From a checkpoint of a small transformer trained on Wikipedia: MLP 512 squared ReLU.
Each number is 500 + 25 x the weight over its row's rms, rounded and kept within 0 to 999. Layers, rows and columns count from 0. Numbers have three digits each. The size before them is the row's rms in percent of the matrix's.

# layer 2 MLP down (transposed), 512x128, rms 0.112, rows 36-90, columns 0-127
095:474511528443523503485476495495502471487473547531503507459518465513459520513477516499500540532532506513511530552524475480457487508523513538506481554502470483531487465471490495492519500469529476487512504509522525529545463490548512516527494514479494488488465507499462507501495487494474523476516465503476535514468524498487493545487507526512539483523539481494500504458495492433538460517528
099:534495528460470532473473557513488475557551509503494470490481501481539538470492522501515464521518492544575495488474479481536487464532552490525533489502498468518523525479519543468506522464514520506539493486504483525483485513501544492533509521524449484476503454481537509493500510515493512498481491511515549515507540529515553489485534488498521510510499491483512503487504489512507482493481
094:511477509519531534530476507518509489528477486507520491489458523521484483508468516531468542511498522483516498492493483481506482475494533507485517504518486487536463506487477475514512481485565521548523465467506468489520505487434472487532461490497463471498490463498449522489504490462488474501484497486427519504510501511508522508534471561553493508494470459470512528498516512467510530526460
098:467474528492494494473491470545512479493508511515464463502468522560513497441494508477480499458507530467485512514445444477505528515492528505514522490511486460503499500489521485492491559477491490445472465490485510496472508474503499486495463525532489517478519468504471479486513484469498491491540534509499505529475494556513487493527566484498480481502457457542502508538530471507499491469499
100:517523534502493482474486503477505479452467497484524524441551528515525503458528466497492522471530501511537546491501516501550506479473505572494523521506494465504504531537478515469498476512522482520482523495529471491521530549501469486555494492491533504496492456479521499528502520499466509505511477488529550467483477473520520526493507469477537510479522542499550462498511515499476501506493
101:532501506511473540489511477500482524524544515528522496477504523503520499537513478478500555510475551507501487507488474456531491517435497510491517500509459508513514553499500543496535514551524497462467507516512500490499534529453488481498464544510536540481501495471471480500445486475502527498463483496512485521512458537497517454440517503510535514514518514533483507520525512480494503501538
096:498520466524475497501514486460484503492507483484505521479515520539481539546520523484465499471470500510451519525499513594479531569526467471482516505489490500498519539535485503524505488510492457536493530549496483480461470460465533496526509513486516480497438534527495520503484527491487550513512537474490500523514521488501512502518497488501510526530539540495510524490512511511485511502477
099:540467477507498482499508500524495521501511475490482472507494540489527557505488479507487486530477477463513527497470446512510507457499513519487526447467491478472502511530458469491566491502543491485514479502493506515472529497544510502490480475504529516478497476490512508480471525498505569511547524476481509494534513493515520465486516472523459527489550564461503519534475465518498490487472
093:500515487524471446453500528506485494506458478516466501489491529517473483486525485506445443489449482521485524500464478513489514496489524493552510471456504508492496511526535514528459479524502480473540507517533506482472509513485512499523499488538527471473495497493475554510543527487527551509481432504536524502503481501491520494536500534543503512506491540502498553513469504526487516475488
094:523505519493548516532521510514534529473500493496479512478488537479479559520547506509470485484525458495501535523433507428525484505458493515471515520481533492473485511519465497530517523473503501493521523517524504498540480504496504516508490495512478473538491465536487496503489513476490559502499504503490558486495524510473487510478531449559523515496509526513464497485506488499460490462543
107:475517538460519495493479473520475515494525495500522457472489523549520529497507519518502517456523492486517510490445500447467538540436472493526511482508529515503510537484483502553466508497502484497501491488481508592485500502530508488513520487484495487470495479514494503494515481458510488496490514540517492498507479545478517472487548491527493513511540496545498537527519513530479492481441
092:504530559473479535465464525503509517583472499520542471471519475513469511515492533504464486497512456484501544491479515510467452515530518521479502513519488491512489520549522524503504510492498496504505507498515502539495509448527454499524503505495503526524500524513553484542508553518501521520484498476502528510475535479541477489535461495476499482466525533502533513510483497497518540495539
098:536488520482507507461518510504488479511476509480476470521566518511439517519542465466481526513486496521535513515496462498494454524527509508482483533509498494486467526504508469513497523495472505415543528468502537508471502486487480475504486519530528473514506491482482540478504513507469541471502477474532508507542523507512476507493474470512497491533495526500488526531471571538480505517473
104:521542479507461477441482494553501441490523511524483508489491477533499501513522488470506498507497497474519543537541518511507478524517524512495511481511522473525489450528517487455483510478442511476512501504478516501523576479489502503503468553505492499529487532502503479475521510487499500549503548464493488492505493501530505496464494423486531448514469497506499525506474518493500536494500
102:500460535486468495507478554517514522489522428491512479479518481484428502501523484488509519505442485552533511497496520478479440479485517514537457491483480511465507477502501521526448509544520530539488491511482471542509528510502470502529476478488499517481474484476502513503520477455448492516504523476508529515531491492462495501483465461511507528508505490517464544488511504489496518484496
102:543524519460520545526503504478484510514515500466467459453499431494512512478470513530473534538494485536514554440486489507520509554461491514507548515511493514534493507533533539492515491514535516471504489509541486488497494532468484495494499531488528517482548448491520503499533516486519465455465495512530529524506491509508513492478496491503488462485516487477511479524514523488488547502502
099:459505472454504494467524492488475485529457531469487497475502509478513500493495468508504523479486514510489501540493480539505511520451477485528527485482533463527490474497567512504484470476533506503489510487520455517579514478542518454491488509455516449492520504528487465461502480481474518475528476503503518544492483468485536519479472477489506463479506454473488518458505520511497514482490
104:487514441466508531470479485478507487488461473499457477487513538491513501458497485528473471506509505493518473488483514563513477524474488496500464482459508525537473497446560455481522474529481469505486475525544520491483487517517517497511511544519512491476492508486525532503505484476522506490553497480426498457471483507488521513459475503538512468486497511498506533500476495490527471464506
086:466487491493491537488530474516520477527507516522526507484516542496470496504500478511506523475507507547552460536465457560543533467532520513505519469455523549500497495557500516514526493508498477492533435461494524553516508513466448500512467451498492522504482486512505510497491477452518506484527497510485511506542478534478514491499491509487504530511493473487472507502494512500492529538470
109:501510504551473499499467503528506509490482511505523499502523514516510507469477468505512519514481532505512500533526490460515490464478482485474529530467440542514531504472493477493499509460484510505515574542540508538552468522498515531482521503508468505505442510499498497511504513447496491511523470459488466492473513463526513496515444490502519470533497430485455495490495501507484500540475
098:475503485506480487446523481530500535492450513462505549506536510521507508482516487477467511491509477504543489467501518504506508535509484497476523490448521503482477486473489515498482504486506521501499480488498521541520513483469431506545510549483531513529503522571499492486529512489524497503542492530455488455530505501473566519465523528454462513499529487509485546500489479506492494525491
098:530473529497491536447505470489492485477519461519513465487517513537435497517489512518471488476466469535519527469481506472524514531471502505521495472494475536511509527513469481511500489504528534462497511551474499515463540507504461510466517487453518504471521489525496483510501506510435524521459475503481468459548473488487495487529495466475521487474472542500505535472524511458495497497519
093:531517552521484501494472484505510492506490483523519481540551515511475517480473479460447463512500484493468504464493483526500527501508503526518477519539524483494472527536497503496519481506472497508540502547504515510485482500499509453569463475527507476504500527520465478514493459520441478475518458467534530510476484475554488512498464486481525505483506486463559491498479513510481518456508
093:504499496480501491453506516528501499472416525536548499480511463508483469486523500482486488503510477504487525511507532477526526539545465470520520539502556524503523503485510480517519519520500555498471471483499509524490531486485483524484501468521526506514509548478466526479521493441470525505491443476502495479496492536524484505442506481475478484513505494477475536472494503479466494534464
082:510522502491543495530459509479539451471512508508536462514480515497482525487504523451516522518488451513507506498493476499494461475524500505550496504520539472545518484575471504546478514483478484504508483516495493507495560510517475469503455519474500522466489522526476474513487517498531556512511521529467510465501499504536504525508511502471496522490518507527453504509535545475514466516541
104:493509476448478503499501506512540478513503559478495520529501517520510509500481509474515473506517489506522491443498526478498497543464485460514520484539459476514500485520449491511510491521450497539522532541459511519519517528495485503500467490467518508518500541526536502523557501490545490502528548479482509504502510527470467465485484516460546514509530489539532519529502484492502484458548
110:555488506459516515482478477513535508494501496506535522464489501449502448491506483489520489485434475469489492488475495455470519504548517493510482485509549498523464518459488481511503518483522530501498503455497503540546493491511515482475480495498519520443479489510477492498540501486519559506512508517527518527562504527500459494480534538511496499521519554488518488497510536500477472462530
100:510470547519506530485431548483502528506521503524432502553517517489486490522485474480469504466508502532499477503471502517501488534517533539491484488515544535518485468546486502495505503463496500513468468483527488529493531483505514494523484518494472499502512512547458476508501558465518532530456531475508482481517513464467504482488517535506496526497459516472481504512508516509544545477502
103:542516498495504489475487504465475482520523493505507522455540476482511490535513449510484495498496510512515472516482498498490528443541486536471503488506489517550516496527525496486530516463484486532467507472463507501503531475540523455511496480506445498510501475489461519500513524497533480493503457524465487490473533469454483504461509485496500488500528500490518525500502532473414475444540
108:509518533524517507500490492506498468487493524527518511556494475512477529482485480527513531487476524459484509496490539488483459531509475527473493529507532539509467501494490443501519515540520541504490532517545528498499479523500552471511473546498536502482487481541524501495478495487557521490514503514496474458515520477500488492529528543577510485512537501517486473489515471512505453542538
091:529525509499501499473465494445484500510490527458511483498509486499507484485468469500486464485495491486472486548510480472541505487537507521447519470498463519500491543515504538465508524485502503517521484494498513558529510477504459470519477527503511530529488520501491498517503483503459458482515439459474524527495538479557497500539484542511443523524497529492489533491463483503467491469458
098:541523496497492487507504494518499550477534542554508478504483517464476504472487526489522502524474480561537535471542492492472472479533502504503485511511515498530461539486481510488472502477473508501507504513492422537511507508527517456536462516483560498501502478518524451488525537488543522515526519500517486531506459528494479473498476474517437509525503507506490529517521479493512508513500
098:536530570452529490493498516505483476473486487530483491477492497506484487474525476499492506500504480526506506568494514516520520532530516493534500536505494474539495528520551533542476508477509483467495483560526455496489493456571502487503521497495477464519530460454542489512479492497507484497528485483478506440502504512477491532530481494526507489494507487482531469506479489464489498454503
092:464502539506478524483472517484478518489465552517474488515541535513480467467478544515522480457489475518559500525513514485511501475511545540506479468502527499534487504517523460466487523507532520490508511486443481535511505524514472526515518495519511468489474484490479504489501469484451494519473471557504486490475492482506514525516527482479570506477543522523510491488486517521459503536471
103:545528527466499529491492458516512507461466428506466459519514489532490509468515505559507477528512519513558478468480503487522483563500496495502501488507531507534509493511490489483468514495524515482520519513486510463589525470507539490503488520504497485497505449455505499502508486511452521531511467475498515494473487500513506461495513518519498461546491508533508485530479524474506485488490
095:509488532530498493488538512560527527522514491541523541507461479473512435522524466497476508523535490522530505511502484444473481549508534487489483489475528515485491471495501467492542497465497489459493545498497479498499527551485495505517457502520537458539500508518478478505529505474447512498521468484492502476469486487475536494513508451535532494465486519503488477485523529532486493491486
096:518505527554496490504485528495486517505505504489496535479523516508466489494531525501504490508528516491525474497526509509481507504529512461503506501470427479488521531526500519528473543447477489501474508428468492525509485500510479479517480469483485487543489472519487476530517501508483519542542514501535571496555546455487505479477508567493475502531501522508479482493515515526540498483485
096:484464531468472510474483539494503546525488492541448496477515503497540568520491529482511446509509502474544510496482475489470486537501507525503493507536503500495509487460498478501483488454470508479485506492483507502485501491540458552525525481496468459562517492515495518520558496555530483535475476465478522501486480489526504513499509497525515545499514501467483505537496508521515486547502
095:503540513469465512479505522492475471500487530508521485500466491517512521509497538480499485531486480491493520535496519524507514489504510441514517495491493472541503490525504510497467425512487489493469455509499526475547522461491518489468541519478481489452518531515492458481501488508503519525471516509440467478530521474500474491519566488512529516511511525529501507488483568447545479486512
105:464503504493486464521491558532508506470496505523478543463498569511507487502527474516512521463487490466503524512498485477512501549498509517482446518490468498483489500460538505497504487491503515511506531476463485483521487512549541486499538518477480472484499472495499492520547512501532505450447495502447516484543463481514520529500482466494495500495532534475504467498511458540440484497493
102:545538518509532480456483518499509496456492501555518508467509488456481489507517516475483492487482491510531467488507463506482497500492503444492509495471488489525513486494554521507455469515496492527484489517476497504489501493427515486505498481534522530521505479541519474488487463462504518534474558493514462499485511505483541548484496515497479548488472532482498487539498539527429486509521
113:530480586470522528475487489453529523474449478505502502485543482471508487469496522491466525492517474549521466522509529527495494459512514529526462480502475529514520526511494554506473482502492508532487519523518537512501469497456490456495535474447486505486510496499512535523505514456454489519521528500480490503460502486496514536507481465504474504478477480513457499495471492496484468498475
102:505514463480524525522510552498500474479495478494508548470470494544533535519506458507476494515493501496503531467469423480505456505440499520520500502460532493511515496508488471519514467513483502480455489518513464488524510519491521515501465457543459456467489488488517489507498511487505427512497486501511454473466502497504477483462471519525525523497473493451489496500539511494499530494494
097:518474518468561552526491499467496482525498518465535495511507517521498539459510491491488474482518478520452497483483480477496465514504502507515514482522499483454518501510501499484513472458538471503521490460462547496516521468523435525524493530522505500534520525509526498505530504502522518535426521478447517526512513536475504500505531493498495466498556515480480459551508493483498499500509
103:512516505521491480456501513539524521519513529474562489465529544515490512524503516479518508509490521524493512496543484499512450468472513559483505494493479495526458552499527467505487464511498467492549511522539459519521515485515527494477488535504484515470501503550502540486484500493522498487544492490434490524469505500488502441493493513488481528520476493485498480507530474527486508502429
100:479503512485501547485484489484523523494503459451500462527491475472506513521496435548519505508473495487495509479504545519479502530469516493491507491485518561476512515509509486510524496541524503484440494492489526503489481521525493508506516474524503481576461538485490509459518451527502457472532507455484539512465465489540519508493532441536520509502506510532496493492474510498505473495520
091:520525485470488481499517531503514495503539558527549557534510478514553493503525529531496530461470538477556518479496485520488473494541517478517512475472516521490487488497493542519481500455481486507493538473479508498532529494482497494528511509484490519510539469478465459512499504466508491442509520521518503477514488504461508522498515490527516540509503483566533502547519475509530533520506
096:497483483502528496545505542519481495488501461466498475461516480517466531500521505512457467501482517514518515499480503514497506505506487519452546495518472532481484550530502478480460553459491467513514470494459528523456511502474500517493458508500496476528528519482438493503502488522505491510538514494511531502557483493458507557516501494481502453536458527500504494508499450458498520492462
098:510428501490477487478486525534539468501447512524513525485490465484521498496517556491481482517503539519495510533495514458506498504515524432498506509506502489514524487450510513478511485517520471522517454473498520545476472505505517521542409488540531506502483482537482490495488475492497493452519464504486507486503510488510507516475520442471496501489520513526506521478453490495482505525477
103:546489510442432533497523522514514512524497543509521514482517522488494524489546542520490496477481481499519510467498514507524518525513545472544495463539498473487479515525539497499473516482488565501524482452508480494525534530485508509495493523511481484477534457521489524475517493475496558498520473493511504495459491513530489491521518500531489510502508476507512491494445444510454533534501
096:488527523482519501463471499527519537486478529535536519478454491480488508517452512449486495516489503504507510513463522553467546492474513487549500522499487508512499537492512461518448490508504527481451460492502561498476491521503503469528490490547498539490500505476496525499546514496558484529536504477498471461466454526486516485484471495493479542506488513527537512491524495482532496492496
107:488504478553488522451508510518498518462515477494545479472504487486509503494487526544483518506485472478540517506500478554507488548501517506538546533491465525526521508513542480530490522525486487475501578541484491494497502518493522465481515500485519480515504491528513515486509475483479477457478539489506546479504568498550504458502477509495530519541490544491504477451505480490489499491509
098:528451524504509506525476496536507509517469515495490513434470497431513474533502496503494481529510531507508513493570518520500501509464530524537464484522506495492486512499511459501453508478487524505457499515529494526517485478506524468521504466502519514511514500468533548481506507508536473515514504506473499480534471496460497474505550512445534484497497486463519469514546467519463525543477
103:412504478509448518493515464465507514480484520490468512469535485492495496497474493514482508530511527545493473467560488514540526472501467499497480493523546487500529454487454520491521481502482493459485504525493486442434520510461497493514491491485485487491485478496482517508527500479460501472502510542499513500525546480466466546489456514475473499509488531502512482490510520531492481507489
097:521423531480520534488475498533502482474515514532458542463490530522479472482490516489514513527527511527486511508506481487517511500516520474494547530524484509505491528483477514529515522482561534527492522520504478533538494463481563477495436487504516480521481478537515493468501467476513496519508498519523498505491512510526468488518519514538514459444550515542513509493472504514527481505523
# layer 2 MLP up, 512x128, rms 0.122, rows 37-90, columns 0-127
092:499481447525514513497465475482508530482528481489522478523499509523482499492523506486473486473507464495546499471475487472533541515531532534544505480533482484452498466467469512499493506478509517500500472503507512479509498531511494510474517509488460487489459483521536456489495505521534475488525461472480508536520528520517488489483495481478536489541447440453441472456512510468490477491460
104:531514488567490526531479498476413470493513460480489479503502528539501515545515495523463483493533484465461522490499459517487535504520487506457509520489494513470478479483534493479484484472462496469504499507537542490473477504494513473499500510531517498474487478526512496501502483475474528493480489497484502525506478543516494460523492496515488505450485520563502478528518463523455482554510
092:511504478492508484500548460434545443506522563482517485489496512476492528512505492499513432496546450475540515520478529526495484489518496518484522461479429541531504494507523527516522487487518498522456525509501484496517496535487474527485492519517484494504510517518491457492517509516520511484506457479550497527492491491532515526470479492537541508490501501472518499478529467505490475531504
097:530493480523472503491428499514480543478489514483525478525494508500472507502438495519498492490485432477528497479492487508481538518503454496500494482503482487500507513469487492471490468499488527523479529542452507493495483483476459479525482466519489507500510498520520468461493512500481510580479494523480520486464513423514530522513536489541510520470476474504521537491489516489470495524541
101:479450483496522520524490512516493484554528517447525499513467489514467488531493512483534493489468467521542523488474493510531478483467503515466478502533492466538536473471474515471502514544562473491494472490537542538514528504505487482480504510484494511479459518481499449508459531508511511456497508513551497495513523494530494466528494505518537499511473480481559493486509462536481526487494
097:510470471476485462468486487464508555483508506451519502494496560517494527538456512500467499501465549538480499528520484533482438554486515492481544552483511526511542479518515473533501552482521489542476525505518461537458466521476531456504492492479463496487491513497496488509503498500498489519510467504515507465514545495506503509503448516474515499502484516489527488500492486492504510472487
099:471553528479487490506472500481492509484508556509529522511452498535490407488559504526507531499487502514498507495516470505495495493456521525506517508536474530521488471472542507517462504491481479500536503528487522503520488505526495473544521542495458486485543540514526498548497516484464496503486501471491491519483503496476499522496503527442474494536484471497472472460505518522528464489479
093:520491487504505462521505503479466516506530496501492518523498562468464529510487476454470491519464495509507480536484529554481547522483482525518468513468523484510522502502518500440479496508533508492502466493564473495504505476523526521483499469516502497477483524505511498489548520472510499488474499462493452485461554513498487485571463474505507511498536485470453497490469473502499454480517
098:467529527503498526498495476492526507532509522506498502503480485533451516522502517529499469543491496516530512518507510535497479518495527473476483466489538492480494506482515520465526514525530562518519469497472491514518541501512509538521555554542499480452502526527500483513476522526511522531528486524486514485504515496504516523474535566477516480460469469457496545542460488472459507481498
106:468456503501486562498491499508488485493508538493502502493499488531512553444504541514530492497534476435519485519497517484480497435456517462476501478513517508464485499495466518496513506523513491488471517489521488525526440470480516509549526479489538521489472533469500489486520521506529473533501493543520506477475504473509516438535500492454473483497490485531515509514471509535488480480467
098:515521543475484511484537514474489533457499442475535479567515517480491508497480510550494484530547493462518464483503511523474522490502487492462508503504510472496509471533531474472512519484504492491519460509494480512463476502478517451505528461517497510500502472516484509515494460526534490557513468448508462456495524513495467500481518479509518532513533482500512515456509541490536508467469
107:524450467522524515495487505560493499520490520534528509539474511475513486430506500463524461506489447470506481489502491466541471505544494515504444473471521497524459529500491516478477491506511491477499490498530511479502477514486473458492505525521523500508513507515498479492478487476580502547508505491474510481518534550509511488498504479504519502512509483539496496513521479569477501540461
111:488513447472486456479475499461499448501470509500505483530470512526482478504510485505505522504474502518467546494532487452523470533505518506492508490502502499481528529488546446510514517482476517550564527471497511497488446461467511546473500482500514538550491497488551492492519518502499464528462541508536465488498497483488495517522498493477522507497494512494560527482517509478523528516478
090:503493495499470454472515494441479509483517481525487458517480512493514520511501471519504485474473514560456467514485536464494473485512507540483443482459560499483513523510487497459500500474481526486491513529547510534477503523498509472523486509517478483492498500472528513504514501474536505487464522498519484502508559529511470435504527458486539483503491535471457511503486484470452488501488
105:519514478501518539474518476480483512450514475447485503554511453485489474511497504521509512486514512480500533439462489494482518476484518472496523474506508536489523518486523537482492447528487486531517502503523475503526493511458498508551531538512509550502525459475557509522571497470505474479520499514529505525504522496532469490455495512491484483511516502516508497530528487490480527511445
102:526524504509493465485534497501505567490523458539510501517476493521527497509509513503462457494489492487485535566540500489504520488534471460499501512508477518514522523479466505495484521511470470499476453473480512475460510501489509513518539499509513511525510503477501491522507463526537445545484492466472479449449466520534473523501488559518522492478500541521503518466463473485512525502484
098:477526464508512509502506489492495490538494437531476507533505550475514508507528547477505523494450522491482527504446502531494487467499532498519519519466507494500511525471510509495501520502521474475584548521481478493546510523514457513486541509502512483464492453488477510505518544486507511490500468470475487478490494477520486506488485492529467476471559485524474524541521512517526472466526
090:545495520487479479530534506533491475513524527473497491498485501489515494530467509477538492487516508510486492478511478512498500529503509458576502488482504508505478494491510534502512509473452510551523562495448508495526443470500480495497485539526483483464525511551504532456495518487506476509478471542541527525507475459524510491469525470530512498480496493507518549525472533532510490502448
102:516477535479506494530474523491484546479468514481517542501520529512516484502491431483482489511533533502477515561521518482470473486485458480481519506511462504449533547471512488461534494499501493517457476489525528535518450518496518487478526518494467521455501465519443469531506504480501483479487466463537501493500483520501484502460497547496542516499502487511481496498482541490489472504475
100:495452529465500507493474530510489475501472534493495456498489508516536466503497524504498512490515496509539523545512571478464475455531533475485538529512506505511531517484511516509508479482504508528483477503501497526511495483472556478524527522528504489510470531495531484525512533554541504513434484517495517529515533503521426460470503478505532482485517470519521530520500500493492474521528
100:430535514458494505485498483509524513498478475479529497508486453524490519545485501497462518510488476485494529504523499507481514466459519498493445505523475508512525482522512499520495532503507488482450457501444508531534470492460527472499493526510499492511481552513472512511486558477479492500481490528541500534522486488495483480515536475508533473471561512499556519478512462502509511546528
097:477484521520467523471442513479522530452444487459461483479513471460533504515490516526506534480487448506490481501511514499514517511501467506515496525498511475517531546508469525463507518526495498514495490511469476537491481531490512521523463528543497538465507447486529454469463493480500471542501475477543515472505490511474503512470527481533493517536512503484497534545498466490476500489468
089:508490514491504555508506473542451497546507504486475542529527497501500505478448499500484505494500527501524523497479521479490524517502483495444509520504518488520546522527471503498536522516479503476453518513491509545493463476459503502497507547508452504512510490466464500468477471480505488463483491493478475487468481494505469492510489463458519509495505448470451537506479438494443469501535
085:555498502499549486504455502507505490505504478465516502513481496502557489479502480513477476496470503487489496541547479542547535502507490494535508483459490507499431441484519482475477485508476542484501523510437504507502486497510482518464509507519539490539523522492553537535494510488484468466509456465505489499479479445491470520507536479489498504511467541526477521492516491521502529500515
102:481509484496478502497507475487471452451521540515510454561478476502503534480517550487485510530488528495486504488485515466511483538531495492519491505447490498507538513466473488483521451537452478534528544500478489534483470503536515494556506483541480495486526490487504482470517519533527449515450515506450497512486501495536488504531506459525493488479478464503468481476497496506523515506500
108:535494510495492525495495487564518493497504478501533488508507473460488476490483518491527492502472465483503462508476486486505515502480510503504467486475537463538447490502484460464484521516524461486497523456495492494560485494466500474524503516447487554476470474493482510517481477477547517564508525540496547505511524462489505536536506470479531463506492488474479466493539485507491463481476
093:506535540489517498526511486497482517495519499501500484518474487533500465504515530516498507540537529481495513502487549503516538499485466501475509546527517505494471471526471507476497434451473469471458469508500536466502468546529513448454513478497507488508458469553510514514502563506533500462485467504505506481510509510480467456486522466486486485504538473526528520483512537491503479514486
101:490499444517455516462541486508508481493519488517463512529506469436487535453486493518519516525508467498523505525498556528510504509489475489487505512495474538449458498531519511511485494452519484544443508519493478499504471516455497519509515513535477501487502482468490502483489487488514496482504515490530482456501507467493473501486488567469492479502498533499485529459468474440487481540499
100:518561563489473501493525514554451522489538510521543511524481493493502499521514522462535497473496496475504490521531495517513529534464479552503444497507531446470539501523460538500531522489480523526497518494536509480484511468508506463482467526519512546501475473507462499487518498517567508526517492528476479492502519479487505481518500514504523483526519497475494493501466477480499459482511
092:506470515508508499502562483530527519545492530486521500550491469508480501500531467516516504551513477454517488505502502461508485481509499490516454554556564511487486489458523474467480499521511506510544485497492480523512466502508498464477511500551502489481435461488488499486479487497505478517497480476520514460491500483451490504503501487513560501492505480528505509525537518555544497516499
091:509560474464545494494492476456495515499520521522520472466521517494500504495498516473501473474489495514499511491530531467490496516489526520510433490471564526493500475479487472421511514464515499534499549502509512537465483505498514494481497511481516497472462492525520483499518536492541542479501477483484501530502490519492462487509508518535487489530495494515551461533508502441536546482486
095:472475488521466474466509510500487514524477478516470510509506478490502495493508581497502479502544525501462551495499457527479533521501467520498516466508498520454513506493463493505457501487551492466528523512486493514502485543525495509519482495464498471489509553510532486488475495466430507529485541482547492497507468507499496502503518540452535480497529530519492491481541452512529528504491
094:501524509499506488433512492485504490444495445472563480512531478500510537507516521500559524439454478487482533495486490506525509527487465525536473517526502524468481488474495527507439447491492507544496539497510505475499483456503517500502446493487515531521507478514503487486489474512477497485533506547511528508481478465496471534503515479485493484466468488491536514502533493484528499506506
107:445500469478496519498474467526470456514497458475462464501518512489496494467493528493481480536514503514480505466503504481493498527476528489515513511478534464445509512532475462489481518519487488465523506502485459488554471460488532476525501521527527487395504509499495511470484479488480516493468465548499516511501507495481485502520458469478459476532496485484493470474531495499482506483493
094:471463520481506515504506493490439493464476507478507487447545503535492522467531486454486471518475461508527501480488483530462475467514537506473463524545496464457493514500465487494510511521520506507551518465512485497473505515481492521483507519522502518449505494475506509547516480507517471499489512546496536493476509495485460510465508536508493478457485542470557505536510464489528519475519
104:491520528552521510476462517499465486516503505512490482489518487469480454489504544515480516517472512475524510492513563527470481474518531486471500473497503526515498550454518482510482493485483521528457486498484485524535509514485460489460510513512473490521514461559502482507497511476485524497524481474474512465499524545503449466476502539486491527499523484509504475494479506560555523484559
100:521521457545532475469506502507517576477516494506527518523570467455492502504488525491481493481505487534479520543517529486486456459496488545501498513488520531494484516506524543508480519500479468514481541522507517499490518483490543500506488509537497537482515478468508475524485518522535477533521516523520542470474521512482546514485506509514524489461512479542507453491525510518542508532520
089:518495504492545486487466505519507485478479475470532473509496459499530489483449531506521481514506471531503478450541479487561493504504470466457495483519508513513528505536491518519534491493523477510488501495452493518504510435508484518460539524515526488496505512473521494476463482476493496456517481465473528532522481481480502524542524510492441543487514513468498488515506497483563485457523
100:496489525504501460516502552520502519497491482500528506462485515542508463495500530495523498485508476477498475568526509514553474543517519516501494485465463473476491431460488521443502495491487484525474507453508503492490540445502517500530520510486497499441532478498520492520508508510509452504511569522463508500512470475516455505492493479528452519478509492492470494535507492504490481512495
104:520438534530542504501505502514520494528473505542503508554500486492485439536492508480516468497511474515461491486513496490507494480469494503487501521504496527467568504545462553511454453517530491555504493529500528507464542494478465511502474526504500536514516464549474483521493520502493497496449503533523491471484500526515490507499478509479447521511504478493504478471511514500459505481506
106:487490548471523540522483503464429504493492454513458521504544522495507472509489533485513505525463501537487488522500529502538507425484494490525498538420482504463483497532485500494502482520506535502530519508466505505467508480458523498495494502467455487494524493529476515515488524493484517463525499442506491464497469487525492466481492489492439503509482493483472516503520490521510487530503
100:511493546491511464482495506483493539483491501515544532536512511502491484513460515482532498504500514518475492449485523511466503430494485532492531519504508506489465457486495539526484495459510483503501525458488513488479567515479521477585499497490479522454527526474513490503481505523525506523502498491519459512506521497510481559524531514535500487555494501513524490455504534540479492506488
100:477512511519467485512511524541480534467504461533537475505504482489502466514492477488530472539496507501480518521509521529482510528479522504471479468496514495523454485489520529477475532516487506494441495512478443528490478537487551489481517460539510510510497529507446470538443502500497495487513484497527467506478460500495517495512467515501472521518455431495520488458453496520518517482473
106:544493492516514527502484454483514524447494529465565542545491550503498493520500496477466482473552488495487484484518505487487517464494509555477496494558521489474528509521514466508488507521482515471518496495515498508460489485482506505450490535499510540464501488563512504529542509524493463503495461483506455505526532499511493460495514517499548522530462466528489502494510520505509516477520
113:517498485537486452550489542505470482522474531513492523486511531484505490479533520477513474493495465509516476507499461464530493463519467520525508526503512461508476508499481510505501513470516498501566525543489469494515516504501459503479486504506503495466517495462555517493462552469491538477484518557448453489499569503477538457502511514479477478488502503473528480479517516497513487487496
099:519436504525449484507513472486491492481518468487518444466519495487497489460509490485482476498519502477506494527454493480507556534527506510527504492535471461501491460516505489481516461496484520494519490521523486467454468524509510492504545498492515481516476534487515495496498479542531435564527502493471534505478513483529515540457488506466493474529467532478517479519519523473515477479477
095:513490509551490491463482517503484548506518514501520517503460533507479494489487506493532475508526482489460485468512472543503485546524521523499517426486492479506519515523528503510458529469523507491507462520524464521503514487492477474464486495504475453484492510492521469524484520549438530479528484457497491532481534530529511481534453537524483493504530509479516487453503514515490459473530
092:507513496482531527499500477513489527479519471469477512488489528493508504448498503499527468483465531511494507446476531534509524473534476546459500487544499537466526503525534463524479525500510520496499544461539498499469463450466527531519506476486488500499490511497502510510468477506522482439530534492496462488517452473481514503498519551516497523457507545503555499475534496514506490522492
104:507469513503457505472522454517501501497477485479495493493480537538519553507520508460523525492504499505454520450486519457538528480520496522508467451505503490470520480503518484470472473525483518492492520511491551517493460510539563578479499472462521506448478523506490487542495505528508510510502514542502481468490527526481509522489490480460491493521506496479487505489470493505547470521472
088:493512484547520490483508497492437514521497521511446515535509518476503465523521519456513494504489488440524500524501458479518491520516483519534441463464492513511518493569501515534487490480492498523566504500541531509511474521513532478505502488465490497474501521454534483493507545493466494477479522519465527531511514475475525506535478495483531483491489509453510465543481498474510480499503
105:445495512503489501478490460501540493478480490473487501550486502490536485501496523512504505502511488490496491492517496477529499492529502508494518538506534492492493521462429533489519529424522493504455509480492543511492511505465503448495486506515533492511497524480518501550505450485479457516481528488462489539487507496492446522526465453460528493524521486470511500499538474545472489500549
094:462485504411494460497494490492480487498503479499485512482471501481499502518532445470500519471517481468459504487540441506504479479482474486466467489533505526488494460509526480472532474447488487512475498516503512533502498506544474483478484497496502555502525485507524491491531520484527508466471526451484497518509496521473482482563497509538502504484479473527473516482511496450456516482467
100:458485542492495492530498501545528464491523525463517454515496549488476496497513509511462503480512490493438488503506496475488498539544514489531473492492470518505517468512502533521520451480494466479499506541513468493522495510489496506485490535436479492491519475508552457450493480461473519497464506482513496475530516510543499498523510510491491547553464538507512477503510523460454495503498
088:475517573502547484493500492504506478492469479462514509474494518469569501542538533485519450461514473571478528528502481508498485458480470504498496500462516499525532485442495512494488504529514471516530508470535482504474518481512484499479497518498500491516473506528498493529506508511517507468475512481513478512495435506492504545486514536481503468494468530466493513464518475526502474461481